config.toml
n_kv_head = 2
init_std_qkv = 0.0254
init_std_up = 0.0254
beta1 = 0.95
steps = 6501
Each number is 128 + 24 x the weight over its row's rms, rounded and kept within 0 to 255. Layers, rows and columns count from 0. Numbers have three digits each. The size before them is the row's rms in percent of the matrix's.

# k: layer 4 attention key, 256x256, rms 0.115, rows 227-255, columns 0-127
# q: layer 4 attention query, 256x256, rms 0.114, rows 228-255, columns 0-127
# v: layer 4 attention value, 256x256, rms 0.124, rows 128-151, columns 0-127
# o: layer 4 attention output (transposed), 256x256, rms 0.174, rows 128-151, columns 0-127
k227 121:151157155089087131143166164144102131137170131126153139126126112152144182138120122131108144135076112141125173148136068131099153169176101125160170112156091100106096113123082134120090122097153129118102083185115142142134126137145083098169089125146138136112106126110106118099108155172114117138126124147136095114094129095155128124133149113127160179136107102158138101127127124123157132114141
q228 111:107111154074146128194124058126133104118116140138131145164177079156134150146123114143150151121115112137107135125130110126164124103124114116157137132098139157132100134139110143136139097102141129157105125155121140164151041102087133086138133119137135159078140154129137137106191140104126187139104131150145132145101124137117102134103143088134142149147114102140123136128168135119089145101130
k228 116:132143135126114149152132104105113092126117140110160178128146139158105147122067123099126069075109131091157157126102142116120142111155096105148153130130118158129131143096158139137146119157114114141097156160080157092127108129119119162158132120116102105128137174119123100124106102146122124124137189096148107186120152148112115129124100122111163141124085106125148158124136107104112133150160
q229 102:154134093112116112065080128129121171122088123130104155142137127144152164117169163144152115114135080133097115164150124139089141161137132119099094133147162159087100177155137129111162126127163149101155150153141120131133171173130126125104102139108158098140118093123126148138133148141140106119136106100149167100124159116097132127094119133133130095169150144137095165132118152094132107111170
k229 109:148129137120146151143134103103119133082127153112184125130138164107117138103148129079121181154142167183110108117139110167107145126104130110083099129157127144079122109188098113112127123120119163140135168146151093128098147159157142107176115135138119152122133125126129144137144128131174148153107122145122102138137148145109145111090092145086133133147147150089125152112087141103143103123122
q230 108:123094086133085098130118157132106170123116127125102116101162158108135120096124124093105143147114091178143119145122133115143135108087174108120096139150186100156109106095147109107101124086123150126163112118132157088098121125106147151164106100129113115156162141069129144137142099133163109167135173087119107117098123138132104148140087135076108141116095161105120126126134122083119112089079
k230 113:098103163114152112139135119186161170157095150134140167149127146115133155139090108094140128177102077119124121151111109161131137078123142142129140128157111121124112109110117047115105144129078161130133098104109119116110098136101135146146120160160131136097160153127128124148116127162121129123127148092109101130091132143112119123132138157075122152129150122154134120142156155092121117094138
q231 111:151156176150102103129117081191133185102095125142132176152131140175134113118129117130141137125174131124129123108103105117137162129127147135148131145140132158131140085178128080098123116142122120127118128175164136147115107136117142144109127103172169129107155104110101142135146077125153105138155207147157104130115111098113128149123161107130098110134164076136133113125140138060133119109173
k231 118:138129171137127108121132141151131119132104157139148129127079144116070127136109108107103130145159125128125158092105076172145139134131153104135147129092125133111155177137153079109160082113116123126102126098133106121123122175109110085118165128163116130107153174122098106153143124123161111144093149106165121102160114164123125078118117150125124146127182123112114128145118174102143141154183
q232 101:135095100122158128124130119128158123163134100143142094114183131132120132122106085116122109144088119151103143122151130075116125136127124129077153141150164192163145119129152145082118096141133138144115123138120160132109147116122057134122146129145085170119160124108123136136173127136180150111115137131181130146136139108073117117139135152129118139085115131136137109170146149120123161133120
k232 107:147183095098093141125104111139061122103107095141081126130172128115136199096135122135094120146128101080129122193149116132116137111137164108160162124159123161136128172132098137122131133115102118138141072146140105134109156194150064116137106157105098120140133154131145107117108115198132143078104125132111113162139149147105157103115109177159148142121117126163095127142154125161093122116150
q233 117:106124148136155088134138109104104135092133122168145110149151110132116136096162141103144097138133103096141147118107131111063159155112140127148103092119144162109130156122110159156105187129096055146101141103109091128144135130166127144113156090131079100099104099122123088109085130125152125103120164107095158112091116095175110147128158096117140152170121159111185126110172121088133132121128
k233 113:159117133174100159118126128137172074115107138145141142120143119121183099070103158150135150155137135134144140142157127116084134108119175134183108104088096123123117130107113142090112123150124108163141134139134198130095136088151096133093177139122147109118097113126138115137104099120115159164103125161166125093164139123162123162128161075079108103110112123091139114147127126142120130129164
q234 110:150101158172160124140087170143128145137130166151142099136138108171084120138171155153110194109108100129105135084126085126153154124088114141139131171090109114110152117150152163119092144108125130130124106132135153120119122155110137144128154139100172119128158135119111136136103093088145178139084115166147121135157118108175099137091117085160143117173095113085101148122105102195135188136132
k234 111:133182092139137119126160105079111107148178102112124134129131154115163114145109142127118089138129111120164129121116095114084127121126142134139123117096183123130137123118083152125127178101149119155074122101090160142142139110121139132131114111115170150114160130069087094144060135152102125120113138126137143151132122136154146119101120083122180133132117112156114136147154127120130096144127
q235 105:080080126161157144128127135135135167127132141112154183159093088115126135153103161097145158137151125157136161126135127117112172150169132141165155109161106096136157134161134088125128145115158175148118118150139140143150095178071137110157140172116155121162117138134139188148121156123168095177126116107121128126103135148118150114132124153098154125063189074114138105128076180123123144136103
k235 104:137119112162141169131142096099103162134126155112126125126114127142086136164149100117174151139193138105093149116120121138118096136091119129110154137152112117136117155132172140120105107126161143133171149078161115132139120142124148141157141154148122155139134127102129152091144125190162139146110157121102151101182125154113135146144115128143105159134138072130134133111111127140150154130163
q236 099:132148166120108146096138123134133121094156120136111143132171142092151150146125108133126087136139169154149161145147144130120103139121135122140093156137100152091144149113088144138135114100125114112125124100094105174155120120139131136086124138144087137108145129136119109143119156139091180128137121118150106142122161146132176147159152099120161134127138160111105126151139116101162145138166
k236 104:129154130110108147094148153118146118089114150106114171107139127144105111085127141145132099122131101073151144172109124115109130136098113114129156110130086152152102116130142154082173133116109151141120109175122109105109165125125113110084128119103110121166136074117096155118171146098137171116104107136170129121143109138142145138131127128142114049120132163096142120125140135118130131105122
q237 102:142147084151142142143122090147149155162124152134156140139152111131138159100156110088113116122131182100128130123130139118140123125151121142129137143119165130097119112120118111122130122150098096119124131158111089101138108166107095088133132151130101132190117142158099109155091149127124144109113140113109125117079154145110179142076133114132118102131167151119159092118169080146107139131145
k237 106:127170129122115091141131099097124139102158131130100152166173110135113110117153144097118156133122156125172139122131193106142100152130133100151095120078123127129168121138124111154124112098150113164164093136148114152089111108153112145086146124103130158126059122177140118141184097137108178122169155116125111127099148131161161131149112144122137103112153174125113102158142156086129146134130
q238 102:114128116104132153113134114106132149107152169160110151126147113124125121130134116114191149141091122130154110085125117088117148107128135088120115076115149106131081143125099129136130123152094118129153095190161171090138163142117142105139103172170140134124158113149177081154126117105088153099125129149147150128109174121135143150122094093120105122109143125140130131115110122133109124102106
k238 109:118140130106151130157143129128101164103129123139105128135108126135125170135144113142122100156134123142144160161143105112101128143108156141118109169124129128129139107128151092173171180161132127094160093128132124120152102171130143131138135135117117142120171108134133117183101129156131186099137157112167127139127166136158179166079154158144143155156104129163092133132126137129092111150144
q239 105:122161149112133134123121146098102108103116148146141108114139146136129114133152113125107153144132154125149085132123111082154147124101167089133100126166138153081139131129093133123145176121141095126168099092128099113113142149120132138129161095133103151126105123139115112099131158144111120147158153125160079099138087141137144128124128133115112156108126148130143119135138108141116087098092
k239 108:121127150104159132156118152078170142169088118128101109141117128168166144160136162121131129128124146134119130145114164156131186146113093098087180107130086136155176107167100118123088082135145178145144110155174144159111155138159135099123166086118118107066115142153116144157161091127111107111121128126153133140075139127099100157097150157115140142085118190089193103144118136104123105136129
q240 110:051166135192149089144137143166122151087124103133147118185117148080097094112121146113116108162165095106121184140145063155120124131105109177136133112117095101132140111144112106134133126118168136138154137116143133114165133134122091115168145117118139115144166143139086124157095127137100105165126153084152123121151110117108155092108140144173119136132108149118146134126128132093140142122137
k240 121:103119128130143131071103119182117113140141146115134146140122114128095090107093141130115186129111143140141102159122110143127082127108107142157094101137120156127162109143108122072121058149142130184114127095167096151167140165140123136130134096137125093120144119114072098108089135145129139129085167161124092120174105130137131123120117065115133127135172143089118132100119134126151127115102
q241 108:127122154143118121102109112177096129091136148138111103143126123141127097133171124186181115134181052148137173123145139107128137107141134124147140134125109109156131152172149134185117151108125106148117112123129112119097114118103118075171097108134130144080100120145116141115119134171145129151128099113104100143158129119142127151134132143135175140124118116116143149143131115122095086104156
k241 110:087100136143120098114102129145108108144117124155082141130116126118105127151152117079146112154181114140143131130135102107148183136149106151126128071133119102123108138150130144136140116118125144163133141156149130155100139121130111125101151082099127095110109127106136152125091125136136129065148109124090116138168104135144099139127096145181101136161160090081143131100116167138165143110136
q242 118:115134123132114136128122147151134109135143131150105176140188145110136155106105137149145130118095161135112096109124117109154141114122153131145151141099074138117175134108133150054146115107169079132157179152123127119120099143121132109133137180129147116163147161101142117102113120133070142109185117123124105180128154164139099086113132146139141144136124068193137155150145110100129122105151
k242 116:124133129106136088111155102163115143193175125111109106108162121110121123130130151121136115110122151172085145111109125122096101089166151093138124156112123076120149128170114166135102091122101128131129180119147125118139119154114169109106158123107148100131151098139140117161119112128117139105121152099139117099166122160103144142132098107139142154110147158142127095158130102142112131131093
q243 100:157137151131094131139105110123120106145122136133129137127161113165116124099126101106110136088162132172149113102140131106049154135105111134145199098130127131091108172134145099185139147171114110139110125145120142133129120112111091106131144101109125125125140122122123158077133142137094161146141124159122065092156144117153077107127124122106088134114137082156173159148100121110094100128139
k243 104:155159159153154119159135120168121119131093129082114142082123138133145128136145090152131121127155147110103098142134101123128129134128127184170162114137115128128135173136134157135133134117136107154151130144106087111111135099118132121103146129114092095123143126113101143156155107083121109126122157153132164145107161144120145116098160140200135138106142080136155121125156114165132121104122
q244 102:117095105134122161154133107110147127144162131116091176128110128085141108109159127106137114137128118108128144090118099129126095130134161088146099128119162151174125143150147164118138105133189118114088113153096121119115127141133091110096144107120130121159166130167154144106179129125092146148087181170119152083131109137124159115138140132147145159116147144095118128148102088142107152138124
k244 108:128084116135118148136115143082111118123159126106157089101123146138164150092128115128153147133108125111161159102063087205101110135154103109111103137117128083127133126108135124139103091137104108131160041146149144142130108136129123157134169154145131142086136125119128103157144134136105125106123156123139131165113218113119117157156158093087123168147155130113144118144093163120133141118150
q245 098:117116125085075120134093127077128109140161153169146156081159122094195098162107141103112139128127095152099115118102135142129098113110116153106131088138128132127109089141148111087096153164170075153127104103116132141164151144160105122098115128117136079107147141120065136167094157141128145116085135130130096149122161169140100138086095147133124131124150089093123092109122092056111091099072
k245 105:128087122126146125075090093101149082120126141122135137137107145143132105104108130117133183094105123103104111073126158118139127078141161126123115146156103166160139134143125084130180114133117122118152131112151135114112114119104215152134085136146136140072109167119088120123133125159124115136118135115126149122106125169109119111133154115098104149103127142112135099086115140097160125133123
q246 104:130152094111182102122158130115125149140178141099137119116157139150142145146121147116110122116157131142132131140131120120087093123117112133126123143146112135139139093095083117163145106150121110149166122113124143127113116112154126106107091135159121106168068130116098170146107097129213154123159099112160179112127154177129144097128124123158099133146168164115126119110162125120097084159139
k246 104:105182145129135098135124138156144134099134145097101164114168133115091109152094148113106098125168121148136131155159117130160117106149139157117169186175086140136133087136093125200119129099121101123112120114132129134148113101137095154112116106143157123105109153104163123154120110100128118136086108085088161063105126166142138167106136114133062110126153121102154119124121097130167157128104
q247 133:129089127151107090128117148116086081145130152132114133143180157139129134136157173118095117120111157122099181110148188118113111147118162176112107129128147121112186120102138091146131142157134112132128166092105132117100131141112125165146151129132126100129100119138137096147111187163132138114131155115128146126067120159118130105189118126141106137119115156100155091133140125126130087150108
k247 134:086121126128143145138129180151137134090157108128120134204158152118166151124122138137113174127167101167096138094126125148128122072099141126089149163110146134154131125128132111180119140099131128144139103125140154117112137102153152144153116145111111102123092125135111139130188174176140156126107153156135120094107136108128122132187165112152113116095145114100129096132139087134106100105112
q248 116:142100122128097146133112147108113135120111113118137106143135105139106131142126110095127142104175137114110081141155123147129143155114124150137175121150113113142115146084123102091134125109114109129111138140116122163089107163113128132150136110161106145127119147114137140115133123102107143183084094125148120132117146124132109160125129119129128122118107146114193182118114115108115135125085
k248 114:110138139147120142169101124129139098121129140113148161153157153136145149140133109114171118190099138097096109157105120102126115172076121123119104137101119136107118129106109163147105115128129121159118122117122103154113089179069136169116080125160097146150128147124113136093170131091124079096143138176087144128095113124122100126105134135176107084128098126128123176172150118105134128127101
q249 104:148153119085150124150144138111152125099150085154111154102157113155129159121097120125123094107141147131104124091118183158121146135108115100078122128128148144138164189126127097114122164102183135095147100156047103153148144107135132139107082126143173136090097100111093133107141149098146146096121174114108098140139093124167114150137126133115162081152149119151109110087165140112170163123117
k249 117:154124091120142144136123144126177127184145130151159156127124130165148147094139136128112112114126131148153170147115086113116130132089098138137178131131138107146150118106139097087129158127103147116171171162147172104088072131132115133134099135159115145140157151087147175123148130131118166132078129116193126166111140102149164120124091123152151119114142170127114113135121136150148094110152
q250 112:136079158096119144132128120110139091135085158134091107131132135132109131145087132115119073137151145137207109127139176156112134156138131140181152123100098092147097128120143112111114125141130109146103142111118152150132172101120153122104134135136085124136091148110155117105129102157122128149137121128129165129140117139090096120134127121126115153120150109143139143152107163133077148143147
k250 111:163097123133158127150143135158119106125088118108099136147095117166107106117119141151129109110160103131159139126147142129116115150121105149151157152142126142101046137124137135147132091177129138128132134151113114157144126135056162125125142143144109126160131134152163152093102184112182174159145120132161093067125119129107118150142135107120089180144102102122108165157118106113099141107120
q251 110:098134137111111119170111142126107155121155106107145079141115154112113187069140125137091102133184173161122148089160133132108119117115109172158151117121092173090091118159103088119132122133137167146119136129120094134112078174100145079087185157141138153100140107131129114105111130123161131182157098133110131119145145123128108152126112104119137163159104143105166081135154121124052099122128
k251 113:110106143144121128104100131169120163167132151118130166136149127132133097145108196113137161118106147141125165096117126075144180141140136098144101132134089157128084173120125166161121097129115142205139086069130088129105124151136163124106160105119147105151099135142113114131164128094161127106090153137096171109118132123136119120139165088107105111122118088105160107174124118146139139141172
q252 104:111135113178128127092088149111141115148103088122097078110091181129126101108147098081140110165143093134089128149106122116134170135129133123120093091174151095147155141084158101111184132126101092125144120163126063074130136125116151169135154081136169124135099163111141138162123154127142122113134132091117166108165135118135141086153122135147124094118138126152126096110114153110121123167150
k252 110:115116141148156140114113151131124106149091099109064089110121185134145143099113100105118125117127101139112133158159100093152144128089096136090114121123168120131116128147108141147136130123121151148134090152123100132097155138116118123105140116136143155142112127136106112111153156153125103142139113126132159112190138122149153143119160133108107118098187102149119139149117158076137148112119
q253 112:106149133181097150132103114132125155120160127116168114107111115143133154164064152180127102123152163143182080135109149096129156156159087093130139091090132159162102139164113134129141151153127144101091143108125096118118144110158125113135108145162158114106100142130099092129117147131096143140090110176121133086124179129182099138125213113148109116124055093124118122134119126104134172112140
k253 118:154149093115170151190106122130127111093111120069181123133134099156107090149130103134149102106096160126152105108091142127145128133168134134144158160112127100118125162155141121099140131147154147070131143127133129113084138133162119130127113156144107097138129170115172140107162130120123162129103131137127146129130146137151103132097115117128118090090071146163086110130068175156126094123106
q254 108:099126087126122122111089148111147120146150122122128148121123169137116089136120173099143159165094127122091146136119111096212163130107125160163144146153179110124134158124148120102174122129117126070131125122111095148145169114108153122141121166142126149092150110122130118108097157153117110165136127127095110067187100135111136114192152141134112133131108160084155125170137148133105138127195
k254 116:161114128153118168128100148110111166160159132126119122130156108128134158129101087118085163113142108104119133157134108109159094104161106089135117152112181121071146112149100131147118113092135163141144077129120124128132157115167146128109142163123094151144127118128129169111106128166125099113169166163138104120133140140133142150151141143158126104113165140108107125098107096130130118124095
q255 122:143143173122156131142121109168116121116111153121106130114132123151146133136170183139129142143160115151122089103091112117114088121145098107117157156147140152141062115127126131144115163169088117131103122116111119142113122111153069115112115153080168107122140159129123152120124111114108084151113092067157173144134096104111105178169090108111129132106107143144117144118119157076128179150126
k255 120:115120078151153121144096123143086105131101177129129167122151141098141105139127096143146171139103114149112116121143151127163106127146150130140110150111085150115077142174154100073107119117148127129119118126099127149122139147109183193114098126088137136107140112142112139109107106105154127104124121114144124113119128188125108109138109151112165130147128112147143202114131117123160134076105
v128 096:098123098105122141130076172129145135119130108136112157153105106141121127128152152159142134177102150127114085147113170097139152138108127157123108158114108157122110101151122134149161124146119079110166143121132106163153110115159149170118113120155173156118134124135148118135122130160134090140173139116153142153094106057142148094101136162106121103135123193134132134102122168158146116126152
o128 103:134114107174120125096150163120109131126103137129121095106134154126061108120148137105149091129131092103114142162159150082126121145123100133153134146159140134141106105103129103133110114089157137150113148167067146143070117095127113147146135125086122142115144103141136113160134164121163101139125089106129124136130163146135130137181118128144131126136136108108143109124126135138158106143130
v129 088:111126122096170085122142135108080152129173153124124103128125144131136051124137099130107144088151171138117112146132122113113102151131130130098120121153123105088096107132120131152129126110191143118122131112121126124156125119093110123066124131140098102201129085136091127096115117186106116122087131144158101123136112120163117128125159133108136151135154086104123108117101101111122114102128
o129 098:102139097098132148150085109152115148115101157124085141135163155147114169147148091154139159138118100104105113140126112149171119101173151129113156115118120128138123139132132090134083082127150110122150147133160168138111123156133088097185147138134087143125107130092128134102111146119119111100136178120101144124104127127137114125165114126055139148130136101134136146156149115155125096083108
v130 091:145122127123167104109086136174148139109100142155141104119167086080110120141085130056131115141111132114124079103137093153146130103166152118094105163160126141111119126104108139138167078127112150131128096108112111117154170141075108142147159137144182158157113100114126159143114167114116112134112134122116089136127127170130127082166118169100130122100146117092088194159120137144126132131066
o130 097:162118135091142123114138114132130118138104137119132137127114158128151168111133115128150139124158131175167136115093118108139103056139147119149073103105158149158105121196155137145124145115151139095118137164105121149122128101163114133116091123137104160153131135135107116107111132153149147158133162114146132085117124094139113135128126133117152122128133151134094108151150127118094109135119
v131 099:103126126126148077107195166124113169106142135109156125121126147138157111151147100081167088075145172142134133110117115123149141128158122127096107096096153126112118194116155148166113127117157159098137144119094183134145131140114114142130141148158147088126122093112140089115150122131141164146114133139108108151154144120080150117142125069089142104115108105130138160122106103151101144123163
o131 104:133136152135134169146112119139149108123091135141096150147125116147131156138110115135105170124120116116119130126103114169111146115124168125128126132144081166139170153124119093147094134102142096127100141163140129107118149144115122130170121096101102136127124132142165168134118174130119122126117175149127127081115120131123101149125128146181112114159124131136098162113176135120134119088141
v132 102:148097195124152126143081110132118116152152139087110084154123162129099126107093122110149141122171142137075135141094088122102145129116067144182146138160102124091108133084122124133129125159133105086107177125140123139126154121162130120144130111120156123139119121121129135112104139171081169142117115148135108122176124079094095131132116109149135127139190121154141114156164127116110165126101
o132 105:126139094120162151116140115091095144125148141126126130107119091139146148146123163154142170142154158134106084132080110124137094099147136098122105098111136101123099106137157152121122097139189131118129151141119176125124176149185103115073133140122111116153134123158143124154088089114138122050120130107073151130134145102164138143166123097129163116142125134097148117139129091135142108139136
v133 103:128146120120100128123126166113162123126182129111124077110100155137157118123183154149125135118081124137122149171175149140149169132128123098115097171144134101102108159148140145169184126091149137130098124137101132156143166150125180152137154119073102109123138175104115112118125092095126116111145133126157129136182062115129146120160099163143148135142095181169138095113131139171112089113140
o133 106:139153135158136157164078119119099130145103148102143148149108121117115135109149093107102162124142186110156170137156098124137147189104117084102132129095120153091130102111080106132134136130103095110093098110136113101124137137121124093128161144134094106103128126121152104138160139138089156121115136105103194145096110096140146099086117117120132110109158097102123166174096111098171084153151
v134 095:129109114129120165106118136142115148134116114127135168135171120140168137135157105092119130148137108164145108128153111150130122127130096109128145111117107173131131100120127183115110116120120104135135125170159127135163138099130141104089144102143156127117133138087121109133124170139158085153115060133181121105121117157178140111113111203136140154111139098102102178141083115130091136097110
o134 104:144119136099176098114146124105144149166099117172185123147149116089134123136149113107120113162122117149130176149112148150136170127153149134119141140160093117154084103160162190142150129135098128144111116172162114124105113141128146113169108119115118143126163165120125150135126123124134121165074121133129121097167133102149141134118146144133118109169106180155127114151151124148114113150092
v135 105:155107135133157123121114089125125150122148127108100151106117127101087125109111105058115156162175106107113079121113167142151150117148114134112116136129162139153130141156147148125145132108071113094131142150195122099139181121125091142130156089072105145134094135154116137163120146155134127073114092093163084157095164114112150137158161147161145128115125135127132111152081148102133146162107
o135 113:133076119115112138151116128161118145159146140121111084093132128131140083171117116171130084150088130139149113120141100124147111122163107112170109112074115104099114142127167116154133166105133123142117140137144130183111129142158159101144093144126129148106150136090066128070128082150130144157122091138112151150106183124152119125122147088160136105074132128125119149105109156134153140188114
v136 098:143166069184117171128137105131131127114109132102148165135139170099129108094113117110124130145130128100136111102110110123132144164177125114124105150128105149149128147130123124136139178100186177125085124160170086117138138122079138134080143121122112120107145090122121134149133112139153132120140142135107101101117103131120122128116144124123116163083100091111135130113114125140136183143155
o136 101:123109110135146134113141140126136111122141119112172098179147086101125132097105122143093127128137062126190122118118158108120136147126132147133155133097091155116121141165102149102087136107109119130141113088169158155124139111123163158198108145159083145131098172153112103119150114144121155086140135187156076157134128124148132131134131143110150165147140153099116083125118116153122102132135
v137 094:116114145133111130156080087128124119117138149139142158157105115123142143130155146143157156138105121098141126183160120105139104115157110126115140104107162117119112192119116128116142083106141140128137181116160112094133126119154151141094168097084157125169109117158165114112139080134114141143126105170106130151114091114139136175081105146189144129157111113148138120117156139160101123154071
o137 100:168136111111102130135146152118111134153137143151100134136144136140118113184080152135100168138130144156113134112147139156140115172153171184149140118153152134112145118117167128122137181119134141134093145159128160166127127104087120159120110123128114116110130117113165159147139113113118148112160122181109155109087102132124152101105110074108147124104102160128155119169099149131138140118176
v138 108:139123128125110160148166146117097173110141162143103120099178114125123142093136097130115150104139142120137113082132162098084177097149111069073086134106116145111149110090134126113096152136141157138077140139102135077096177178120158116167134155114090110104131097083122137131140093089121123101121136134149111113168136167114068142110126100099077129116112096123129129137145110126117106129119
o138 113:113127166140146127098117138138136143148137110103151133078111076097118126150104080166142113070136134116115151139165155134133111142130089138169121119113121106143108111165122105157140128109127136136115068080148127096094118147133128152145125102133149152123102105138133139169106128127111108152143092170125119105093161116169132116111118162138092134157168159129111094111113130142118146117104
v139 094:155115148112097116128161087103108102116091123152102093162152133136094154132124120151138117124187110137100156110139111104137113132117124167180131159098101135125106119099149137106075140122080120166107132122102120132089100152134089121166161108117111179132139137142153142151130127164159129168123120081126133173105123100085135161127149097115109096137124136127121091117116112105142161109126
o139 104:159140128161121105142129132104144117108177098107113116126144146096148091150122139089113095135167160122103116143111125152155125086118178174136156130096147146160165077099137096103139126154147143167140122139173140107128107143093143114120149160131180087117099143153098088136119106119138120110105125119133135134117122103130130138145151182168129126143109119098149141134175089161120135109125
v140 098:128150113150142100138093150132149139134125126142141168105130090119119088083129096143132168114124123141100094102130136084128127129138151149150165138125111137101128161081143142100131128102134141081158124134101093196121107129129142157150083157117125111125144126134103118147140145155139144133109139127114111111162129138135153136113135124117156117107120081113158137130098212119102129127155
o140 106:166109115095117113115121162061142129131107150151136090185139130129133173067129121118132141160132087131103119192121146112111169115113160137100080140110117164154133097133143129140134098105158117162121077162119156157138174110155125123138126110139100086157120110126119111138146159118127141143108108102114132090128134130147063114111130152136113136156098169109095112094153103159146139183142
v141 100:131141125106161107146125099118139142106141147139167079108164152140140124109123129142095157122113151135145148095087146115106107115147124104104156111095102124121180120171126082131103162140136186124153116114119121114141112134122080151148143143132123139144082094112125113118140118118154102165110154139132107142128120136152125103127166161098125150114158148168120161106090076151145137125094
o141 105:154156130139125138083125118153128174153150117114116147123112131137137129145128079147120118132131132116145117134178138175126159167150172161164146139158123086141142132158118070163158082095124145107144136132142134106116118166117130142131115107156128136108185109155145135113131164136114153138133102179153101139079101179147157130155133148138151159116158080127102100147121140121129143145107
v142 089:128096129083104124134159150090119112150131139119107138113140111148152178128144122085157149137090180124170114089158108136098150131118137135137131090180129137157065127145132132129121100158126151175148121173113137149122154149108112134146129109097143133126081131157118138127150149103145130118137095130104146114130085100134122118149122131148144153109132123118108137102128154161130139107136
o142 101:149185134151156098108123096099131117104156113118126107131133146094143113124113126128118096117165143122116166131128127151137127087149118127148085125120153065138156102102116104198118151131090164141093130120158116161150115154144135169169115139121116146158161122149139173124158137140167097171148132077136158115154150179116171142108127102108075113150115151161138101120173138091132140147101
v143 097:106102114148097140140109124134146169183168120149095136167106156150079152132133147113196132114080125138117127139150129119094145110122101139153193138178103121118114108151140112130107105139157098147121088077144091161112099150110121127142126155135148122122164103168135129137128138128139103144115162132122142147163131147138102127179087102160128151127116152126151124116088136153125123116128
o143 097:108142143112107134096157118083127113134137142147111110115110139151119092084116161132102122135163119138080119123132094092133133106137162173133103087153168136159118116153141154133098111114115089119112142129093125111126144127136134116098122117149147133125112161126112121120097155115123099089093138101091171141157144166149161147114145152107108128175118121130140105127136095138144117116110
v144 088:126144093152115156147136125056130118153131148156113132113146115130131088149124172124153174124115120107161107141135129101161080114126122127158144114132147120120106104141124156164143113091121113130142149180167131135130111133139126130111116144077102135153174158143141118175107145129120097097118150085145167124112122120120111132086105155138068185127110127107105095130120130144106165154123
o144 099:136136125104105136106129161161099115104135091115122121138187124138145136122150080140138195113126101145093105137163123136166152151112154159163134165124147119117132098119173135138123160129133122083128085120120087194096152123139142120148164098158114094123108149120108137109132118096109118119108174129121139156165143079145102135112107137111169144127085101140175137151116107128096149137098
v145 089:109120106126114137120153174109107122147133162153168140121115150197146162132112108112143185114102118125136136110159129100145156134110153143152082091131136117132111066123183116094084104157147094148137109128140110109116123100114139140132146158146081167089108125153107140128097141127112133149146165155138142137136171139142101082168105123098146099086118149102126144108135103153137108202130
o145 095:089141142085188094130169098118105126135148157153095131070094143139105130110107135133139121087135105152147112135154113140123145092120103110128128149144186124131137130124067106122126144101086153110159112104145106144152111132132131110137124107097114133129140150158162150133121104168163125096143122128130087153102133188144128150120096119113092160140108151139143133095137124094125105123155
v146 107:086165179158126107109166157120107091099130134170100141105138132125133111176116094115112101118138161158116118156101081112134091138095137116105093120137118151132129143110082157089122177169116085101122089126123111132144153119127118143125124136092147135118113119078134146115160128145146108138147122111156160097155098106131090131129128131097095118130118152163152156112131128118135110099113
o146 110:140179119151096135130141118153157116097096152116154116120144154125116098127162130120104123122123156164143144155129128147151127099150108106125160112140158147123138133184110139112141103146117113136108160145114107135110130119157103130119190166152112146152094145148166136111112132144128097156102103104123102114121142114109139133182156120135132138064109116163170141140086152125085116159124
v147 094:121101112097139137138105126136133144097166107142152072160106155122134139129094119173134139105112131161116122164149136166098128131125178121128164096109143121081179143133143142111098143107109136122134131117135125080121127153115151113133169151119091151155118083111138134133109128100085104131097139118085132187154130157116151117139132131095146134130119144143095145147125142171117114135123
o147 101:135143119120130147178139114157112117132099168130111128127083122126105101125146154117158129104179108103081145106142085118152103115170097130150131104126154145104092118164139118112161046108135131069167131133144128134124129151100136121130092103141152107126139123135168088131180129157101166166160149147121119132104134143137117128122107157162108162169166110140123145133065124083172135142141
v148 102:115105126108139126148071127101117158112129079130140099177139107137105107096139097143118173120114122105137134134153119159173134142150161135152126149147089155117126125123090121149124150117144108092155151155129147114111139136119151153124169114128148123168056104121168149119114105122122094104075083133104151124101133116099133162088135152119157127144129148141142121111111107157082094148120
o148 108:111138101137157123098114169125145152169117113158106093104097125128106113119155158132114166095132138107113119168196134120130120092160125109141122137124153092113096098123193111161145172114124136190150082139097144080132114120122128140114143126118108109093111132150167133104129149104126106161136160167108146141186128143142136144165114102176102136120145125126138137097116099141181138102133
v149 098:115152130161106162138123094151157108136093121129124108143152126132158150172193127122143120175146139140138185118130125099131053143132097108119129142119186133110100157144114177131116117117173131116150124154160124151162152114121154133088154098154150150135144107158134125144117130120121113104128139155079149098082094140162153159099103101124137128158169121127094161122154144122123122120101
o149 105:128143122127133116131138160110155082125165199139169131162146142140145134150131117133101141142082131154088114105140155154107131166137154131164152087154101059126139143105132118107138160097158116114108132106105109116104120124131141132144100150136073119152104123094122200160173082124148112092161125183187123135096123124118136113136151093103132152124092141152118108123097110143129134081102
v150 094:149106127119137126170157149114109152113138145108094162108089114178111144131106132167163170122123130145107097149086112129143138087136107105137096123143124164092116163111129146103200110132132070125094161143159119120106174153108118129153117150111117126159099134167111114134131129148119126123200110135171123123128119115122156094130179115132181091142115125132120154092132130090106152134121
o150 100:151099110102180115133104125140152105166158162116098081138135103113141112139130137100149132145130128127119102116114073122124124165129165119159144145081158114118114085113140102157130145116131170113114078123118155119179114086160115130133123128125111124133141152131139090118119107130172116118146112130118122122122150171079070110121138117185145148180139156161156143147118121123114137141130
v151 094:131105108122161107148140083137130141185168103138140139106123128148130126136113121164137132138147133167117100091078136149114118130110136092127166151099126141135126140097119094140156148083095149059116126126099134190128122112070134112132119120139103137100163137150086123112130121144127181108096149121093113102096145139132092125107183121115124147116138109124119095130099117124139172140114
o151 105:114072089102109110117124120132128138110128116140128092146103079169139115116104103138133109161125154132092138133110097142127127175131199154127134106111132156145157098155154058144080119095120171110156122103145123140169147149138118141092127133165149171151144168100104164118108121130140104109139139117129134193129083118131150144137122118111077094151098092127138095136103164141144136167109